Weights of a small transformer language model: 15 layers.
Each number is 128 + 32 x the weight over its row's rms, rounded and kept within 0 to 255. Layers, rows and columns count from 0. Numbers have three digits each. The size before them is the row's rms in percent of the matrix's.

# layer 10 attention query, 160x160, rms 0.0995, rows 0-63, columns 32-63
090:127110098124146111121136162147111131109182152111079112114118197116114145116145128145109154167162
095:084127133138120147123132087083108100083145181103196134099165092149133158131158149129150152172081
121:080187141121092087087160108136124122109145129201124090127136130092192132135130173108098120153116
079:110133205144090112131144126120091122102138137190155110108140120098133129107119128096139143183109
104:095142122185079127115137179131088104124115084124100082130135119212184186149141172074179075121148
107:174145137068107085132114174182163175123094060129077155164132100101054096120118132119152153155154
103:152181107126131154089094112138131188091162053113146158109123099131112122065120124140175176173148
107:126205054114134090138117093091068130139139152118100116106190170132114106124153110137175127168061
112:167113085050127102124166136122157104050167135103206132087161119089140146096157062098116097107127
101:106123111086156205116198109113124081118167165167128125158124146161147129116149122129153153066176
099:109121147120126144107192141143083093141136127126128113134136086169126137165153207160129135140166
103:142119121190074131098093137147115100118167151092170101127082130116141102133113086162122202122093
099:120111147116148103103138118135106166154169122071162109143118126182143168092166120140153119155121
103:145182135113110145096136139203092101132158160106165161136119105104123089126153084074098125152123
097:106114103157134119159113117164125044121174131113124139119150145080156139115102131090142063087091
107:157112115096114128098127067124131135157139112132138139123101133085109100087147092116186156122148
103:117088089106117128152138163220084126161207148107127157110104161121123100121129135149110080124064
101:118101134154107112099093060096107123124120073117170107167128072111174106110133197126089119160086
101:109175154078123116140154127099126128141101154188109157161054131111174125150172156110106168145093
101:102214099123214157153066117102096166106072129111098158089138159110137107150099090133102155144153
104:117137122118107136113134185138086166095083136182094102109116137100107097167122147182143134155103
104:134181152136155122096137132093044186110095121100134171134173142110122086151106118124172081120048
101:120175107128144149173158148137149113133152075132138146164133154124058154190094139057159131115163
100:102100183146099139157083121101132098116151108111140155174066122099153131180125065118110137129135
106:122094197167100189139062100147184144143132136107142127117137162111181100082186095114139140139129
105:097133141143152142189130100137114115107075091143083161126135118111141168166137085128164099173111
098:162116145112161103146130163132126102182133155029118218081172092130068082108109070134160139113154
105:063141167164164159120044146154131158150164120173115172122097109201088131155145191125150164121081
103:096153134082181138083054136112147131122096137139127149143093131145155109132099094128214141144149
111:184144190108115166148163123127088107130134104115084086122158142113123171107094132155082147115092
097:127108135156144149146151135125130108162153143197154158084106075100118167070126131125112110113161
111:116086134139170132117141144077118115133112131127123121130110177141134117151112135098100135112138
086:082130094093085117095151124131121103145077119057118147111092131126125162170057132188113203165134
110:091126157134139097138112147131117098126074112081110145089072037142107121174085212104173174111110
088:120065106209182128133151111142183167127129100152191154128128147189142150074175139126125058127120
113:140083128176181156158130126162165179128110124128144138108130158204180140091149139148108058117136
098:107131115122141112149170085073143126100124111207084119125113108190098111113160148113136126113090
108:142165125119134101165097155160192200167091144165151185105145153154120126118122118111155150059148
108:063164061097126082126141154122116107082181121109115128139177165113072135104102133154107182191137
105:118089152152085121162157171138083139137121135114080148125075152130174114128158088152118085104204
102:105127109102096130141172144176152121148100151165075180114135136178146145095140162065144120158118
104:081179167157145162182100106175119120151121064113098166093176140060163079136121095119155203161091
105:173129168143063143090137046122083118124118096102136155146130111145081084092144124106127166048136
103:143148166144165190141124117127150144183112084100159159224116132150133108121197077155119096103112
100:191116144152161087135078180103161081117121135164087135117187125200119115122133171167129121166144
106:076133142116158135113138105146131178095164098070126140114118156145107123127131174142135107104143
113:124110145132136119063182178118021152121117106107145159124106110127146120159100112078123098105075
104:119127206112191130131079130173132064098104164156103172188168169125188131127182112197079137118156
110:169140119155149171142130167094090150114183104124151119154085192141143168152125119084084119175164
111:075122139168105131129144167149094100151104105081135123162117115181121094139129062091130166123121
107:072130147148124151145179211086128133114185154070079064149113106095163099091170155088165085127150
116:131136058085134131128112156122132076116101117130139077161071108136119104148131107134072151107143
105:102142131154219095130057129133123123151158062142136155122125075175158149089116117176117090139142
106:126125135140161098138171077099092083134185162095136135095151172115202181198176098076113162102098
103:122097151081136115174120134097071106132132191129118120159085212149124114050115106108126107114147
106:153104114157120142138124086149164119077166061165080137167124160091139146149125126153127092100141
106:147083165116109169148073119144114133117201152095107145167140140179071040125175211132166072147127
104:163127126117128123097183104225114073122110146110143101153122107101095145126128105153087170088166
106:154171149109162125096175143078187130114088101106093129114093115160148091125069068179150169143087
107:125110138083166136140165084175167100086176139141145126171163196096157089153151095140137155066129
107:173192122092062169110129153136114100150128107144144125113127121133152122173146141102092066190105
102:127089115085170070137095138119119182110163125171072133148120159125075092137122096164125185136138
103:123187140126133191097115056122132119116153039155108126121175078132104111083109172091111164150080
106:150114112089135073153128101135146156160185158176101081058144138208105138121084098070173137052119
# layer 10 attention key, 160x160, rms 0.0992, rows 0-63, columns 32-63
099:154120107106122154186168153128150140158045142118170122127161096148082119150127085090149162164115
085:155115120091105175144135135125075108121111062137075092123122166129137099117097172068131126126124
131:104119168118138124112120145101124126132134113098173130128143151185114088138127130152094151059154
100:105139119177096132121144110136124146089115119105078195153141155134139127133151110127126154130083
103:129119132121164117133151173174108155175107077185149138115161132142119147098112135127171097106130
100:072125139112166088176141140124170131122135127083152121129167172164141082118117085153139053110063
101:132093119149149103092108169157087054128115229097106147138173093110158106134094160178112103111089
108:199142152154160127160104107096170105127106172141148082127131138116143136130126106087146102074139
111:174146150073091112105144112091178156148063093122091122176170113116155134048109088136134165136108
104:122080140125133073113147145110158094143094101191207135176104118138074082170122111154141151108130
096:188129127108113123190131120126110149117116067131149150173157124139106186099117121162094125087143
110:173064124152126145158150086138158139127087137117130152120111096118180212173095174114165096106113
105:049064134089209125104078094126147150092150122114093109160141172160100199130113144121144132130178
108:118103108010184159152133088173115108172115091092130104144122118120159202138115112120082139144079
105:099085081046189113144150116161109167120141163098166161116119112140120077127129151171098130135073
104:174134155134144065119123130106121110140141123147195121115077113115131129152100162106114169130091
103:101164122167199148131133157161185107112119096147119098149138134175088149060151124132112019190137
101:115137145125086144141120109110108119116100108116180083084125071109095078171147122117093070121151
100:160117127151117116190144130147092108165098075128161100119146193154162148145161146113132149146147
102:091151134129146158096119109163142126137072074123062179100142147103173128150102082131144092114168
099:122148101121130087131077094093099122173111135139100146086175146134208161100122146198118152100155
106:170104146092099136126142117053081199083120148117138141128105094072146145131162108168137040176121
099:145107112164110183164113128051191164206103149155144107133162153125091079165097170112147137148088
102:059135112167181102150125091130108138125127106115170160135111098152122116150140117155160150076158
109:143150182155157136119169141140075064106165171152128196115163126163132155153185162063069113158155
100:168124143118117115144150138142163120136112204081137147126096104168099151174188123135151177147076
104:164107146070154144124094125150106124166123111140123144108147121149124120116124130097170119129095
100:103167148097163111065135153126098088171152176136094084110165131139109139140139173205164160106124
096:121122116207177111128104136154134147175147131156133125135146083148162153191123092097150078124134
105:177189145116175186126135110094128128094164097089092162104133096185082141133096099120148131109122
100:075111150077141120094100147136119168174108114111150134120114085185110116156107085085132152150136
107:104116091165101115106181077126170139159065136111085172096108124098151114115116157176127130117110
084:112125163139165147139122120093183160141147156158130123086156048165160113092176095153129053176111
098:146147175130133091152094060112101100136124171185148150154175189117105141128113100164154152086128
156:133096111134089159139141098110130139165124092150134119100122149076163117103125133129136103182112
076:143124117122092167116130148194127155125119156171156140141167121089165177092130125156118139109136
099:107179082171105090139131128115171151082091136172142185128133110114173166134109154200151078100127
105:115147159074119081126190093118165177139135172145136166140134111167138176142144131108114171122115
106:130138102097121129102109073119082130090094119187166116096138112118160089176126091146128088069096
104:164101088072114097091126125137127133131158124143100168156150143125117166135113135129117155174106
102:126060119101137174138119129155158133108137055140093113175170091065132123166184091082125141155119
106:117132179090216154144100088144163151121137127102092088104159059101126084112139045096151203114132
101:134133140099126143152103170130120111085169220127139090116189109212103122098126123106194161158109
102:127168122137094136137096100098092117067145132116125192070126106113062199143100123145053153130127
099:157128169131074097066092103136125154140174143093135107181116125128130154096148168192106080135067
096:166127138123181105126155120153200054087088125158111117122116142178146188123113198119136087121095
108:161113128130116114097142141153118159116157164155176127150088174131214058079157124131098073098165
105:097158135097168136081150113102127132159160115095106117173133091141102186071095165096140116086120
108:088141143161111158162120122143079123160091133140146167114089144135104141059186131088121124115076
108:172163227135145096114100170125115110137108141087119121141162127116118084142148175157117154099123
107:076112110127128107120130124118139124126124133106155049117122149121122131141173163152191072161089
113:118113132142117163100126126108158132121091116088107166149187121160163058124122085127161105182143
098:137100202167096083059111159129117169171109119108078158158139154101186135170105097162154165148121
099:085109106152086133126121125141123150131187107120161130135176097151200140140102150135104128148138
098:125180122092135147106129116120172151140147138157120035111112145137155091110112143129084130137176
105:194068112185159106080115125065122091105158172196085108093080133169134166114147123074153110143077
107:129052132109112124130128102125098125132178086125091088105165150157149191088123111154165199118132
100:115116159116124074112129125082122164131107106166144030165131123116183146121120137147071096136127
105:136131139146122133103187063145207128181155107211208093113131153070125089157177083093162056142117
099:135176075103139153103103110122157050145121141128105140102102089096135091148115125104115135147156
102:127099173159110114115208136120134127147064124173143160125137129148081144104058143122118135072156
095:155085109115150083070073089145128172123117119135079083185113187153105123154149121069121095064195
107:176179141136124141131133151128088074113150099094133136157162115098151104195133110122146130185105
110:174101145057177080156110080124152198063171091156114092096156164147124131098125138105146149103159
# layer 10 attention value, 160x160, rms 0.105, rows 0-31, columns 32-63
111:120103154136074147144130167103099079168143123158143187103091140146147121130125137156111099136122
102:175123088146082142144117128134095108148157083078163055072116186219148147101085113124077121081184
101:147114120155112098114157100154086118125112144154143117149180154101128129155159118069130111073145
110:103107123063105147119151144140145047154137132131126094113073115129144123131102048161133100143104
105:178136118162157109144153097141151137097096115140084190105155151128116110198172151118124129075063
102:113102178114130127174151159096125126120166165113057098120143138135132119130146125154099105144068
096:199153125134132137125167162071117109115107184101102169074103081116060115148189094131125129127090
105:043150117147126158151194123090102162129143146124101189069080136143142119102081099067100090158102
095:119143108122097142150161152144060172094134158152095160120079145130145161144148075113125091102111
104:115163119167172144155093091155167135116117168103099157130095144087110131137096135153151136092142
104:050125116139148126177087117176152090182154123097164065098127062151152166150156095143111117099095
101:105168173131137122128141144155166119092136164149145113122155098130131147106079156137090089107121
103:114081178114156191075152141152106153084116114135188101091177134144134136193179110182109145157130
104:088103105177089102131110178154085098118141124120160147073147152096131150157100172139174076125119
095:089140086136104127171150097122114163122197157118173118138183148093104107164137128084142158079137
099:111144156154124109195150143138133131110127126158123068173115165171146110135111117159138150128090
089:178110125111158113087080143101115106181088136112182110133145107133118177047091125057129084102188
099:105143164091147129115110133157144094075087129110142186166136157152083134163165112104097172188098
099:144114163137175174187095124181145131172139082163145121051133122170112154072126100176162184055117
107:097130096131122136102101134140169206139113135119133110174115128126141110106147063128090158171103
100:170225109118146129120155125119125105110161109142208126181122124170166160207110011107080105098155
109:150167193109100091175127200152138185090112131114144112153153153097097145111078099128175121130174
096:113110130176126144121125090172043117074111081125085096128075133117133100170105188065111171117121
108:163166083144153070155114105122111133069111190132115137120152104106124142093075082126145065101157
098:103124057138141078103131185216172104097112136143134090108112107133096099118148109129155140094164
104:138159110167132116130141127149137124107054160120151189103113131184151123133084114139143135114070
098:116093164118176113136118108087132114125137191114154170193101152084161136116121122085160160100132
097:166125159054175167170131134121154162176153134129073158127197128110176150162098096164147133146103
098:176166120144100118105143090152170132123101115093157112161178184152168108118144101151088135201092
097:105111166160071133036112165124127163142140161150117104096108141096079195206100137118137160138124
103:108114124085131116116095128070162135196129125123090135181119096158126102121159102111145155112098
099:112156100120092169113145133160098132119052129163079147070128105170123125168119160131175157187200
# layer 10 attention output (transposed), 160x160, rms 0.0952, rows 0-31, columns 32-63
102:140179117132091086138184120150174108107058133084112189140107125126148127199101133096070151119123
103:093161149093097046119112127111193149145102158183142125158137090095130142109164136091145065169104
100:154097112134171232139154102071099139135159149154121144142127129115081126169110151109132183083080
105:136133096144144090127178192162117152099066125053162135127122145150167145130121113141141212136072
105:116140113159116178125077083124083134222076164157079145103135118147151108143149135141175137143155
097:105176091154163081144101135150151103049126105148137161131068185151132171057187108135131153084198
094:105119098146120054112104083169104151187110123154140104128138150149172138149133125125149147125120
099:210120132114104107132132111156141155062065142129149062153146163084115073174078048085173103145147
097:114126141146107132188172139169157134125127134174128137103096124161118102110054159124132111131118
099:148118101100094067107121192140084142114142140167119106123140139116145106137133213084142179094136
103:162106135092119084126151124072108195113116164134053139137136142120081161131130148124192139160166
095:122158115132160089119137140088073087174121129154155155174109200088102133152166147176159207142160
097:119138082147163117189105095093162180161146166060091109119116153129147121020091109160162126113124
104:140124098132144109085155159122103064177139149180134109152114162130107092104120128174112143128147
092:092125165124091156122118117137138128112164116131114028150117186114163073109169112096138154104077
100:091170172131137117059146152112158122197130123092163136156133205114168133141100185129089146174143
091:079071149146158132167122113101173196092121075155151130134154152085097112130109112112167123143129
102:149154125142116149137111138132113088180081125079135076118110112154188122122136196155136100132171
099:142070066144086118103166136103158167113116144133120153169039074155126121156114122060090123154096
104:129096197148149137136104126119141047138149142102117159156122154171178120146145149128162118113134
100:165126186137086143135140146109140140200126148145086095104117136080173145097119117084193118117141
106:108060109161093140136178118122091120124103117163171055160084131118173097149159166116129117152125
097:124155127086110164113083140192160139153106099046118123133108175131178161151086071126120094174136
099:109101117124101112173131108122138142166139061129173143080123155111183127114156169111165158102159
098:110104142127161178103132124165160119182111100161059131117107145146147170164120203131111174096147
105:121056089109153172101160157108213138176149116156157079137120127077144084088147087146117101113142
098:106148104123096135155164138097098153135109078164147104101086094108096162151110147128175105113095
101:130086105163136118124122136158093112165084080189121109139182080106180138093158192167087096141157
092:127134147147064147154081150099149127180115127142125149148197123164104213099119132167158118084150
094:135215104152124092145126113139080079129179116112109124182164159129131085114118099114063097122116
100:132166104136079089096121146174121139097102141125142144180095146071123113118083138131154084118170
096:201094093145112157091209158102179148159155113169120127161118154116110127171154154126137101119139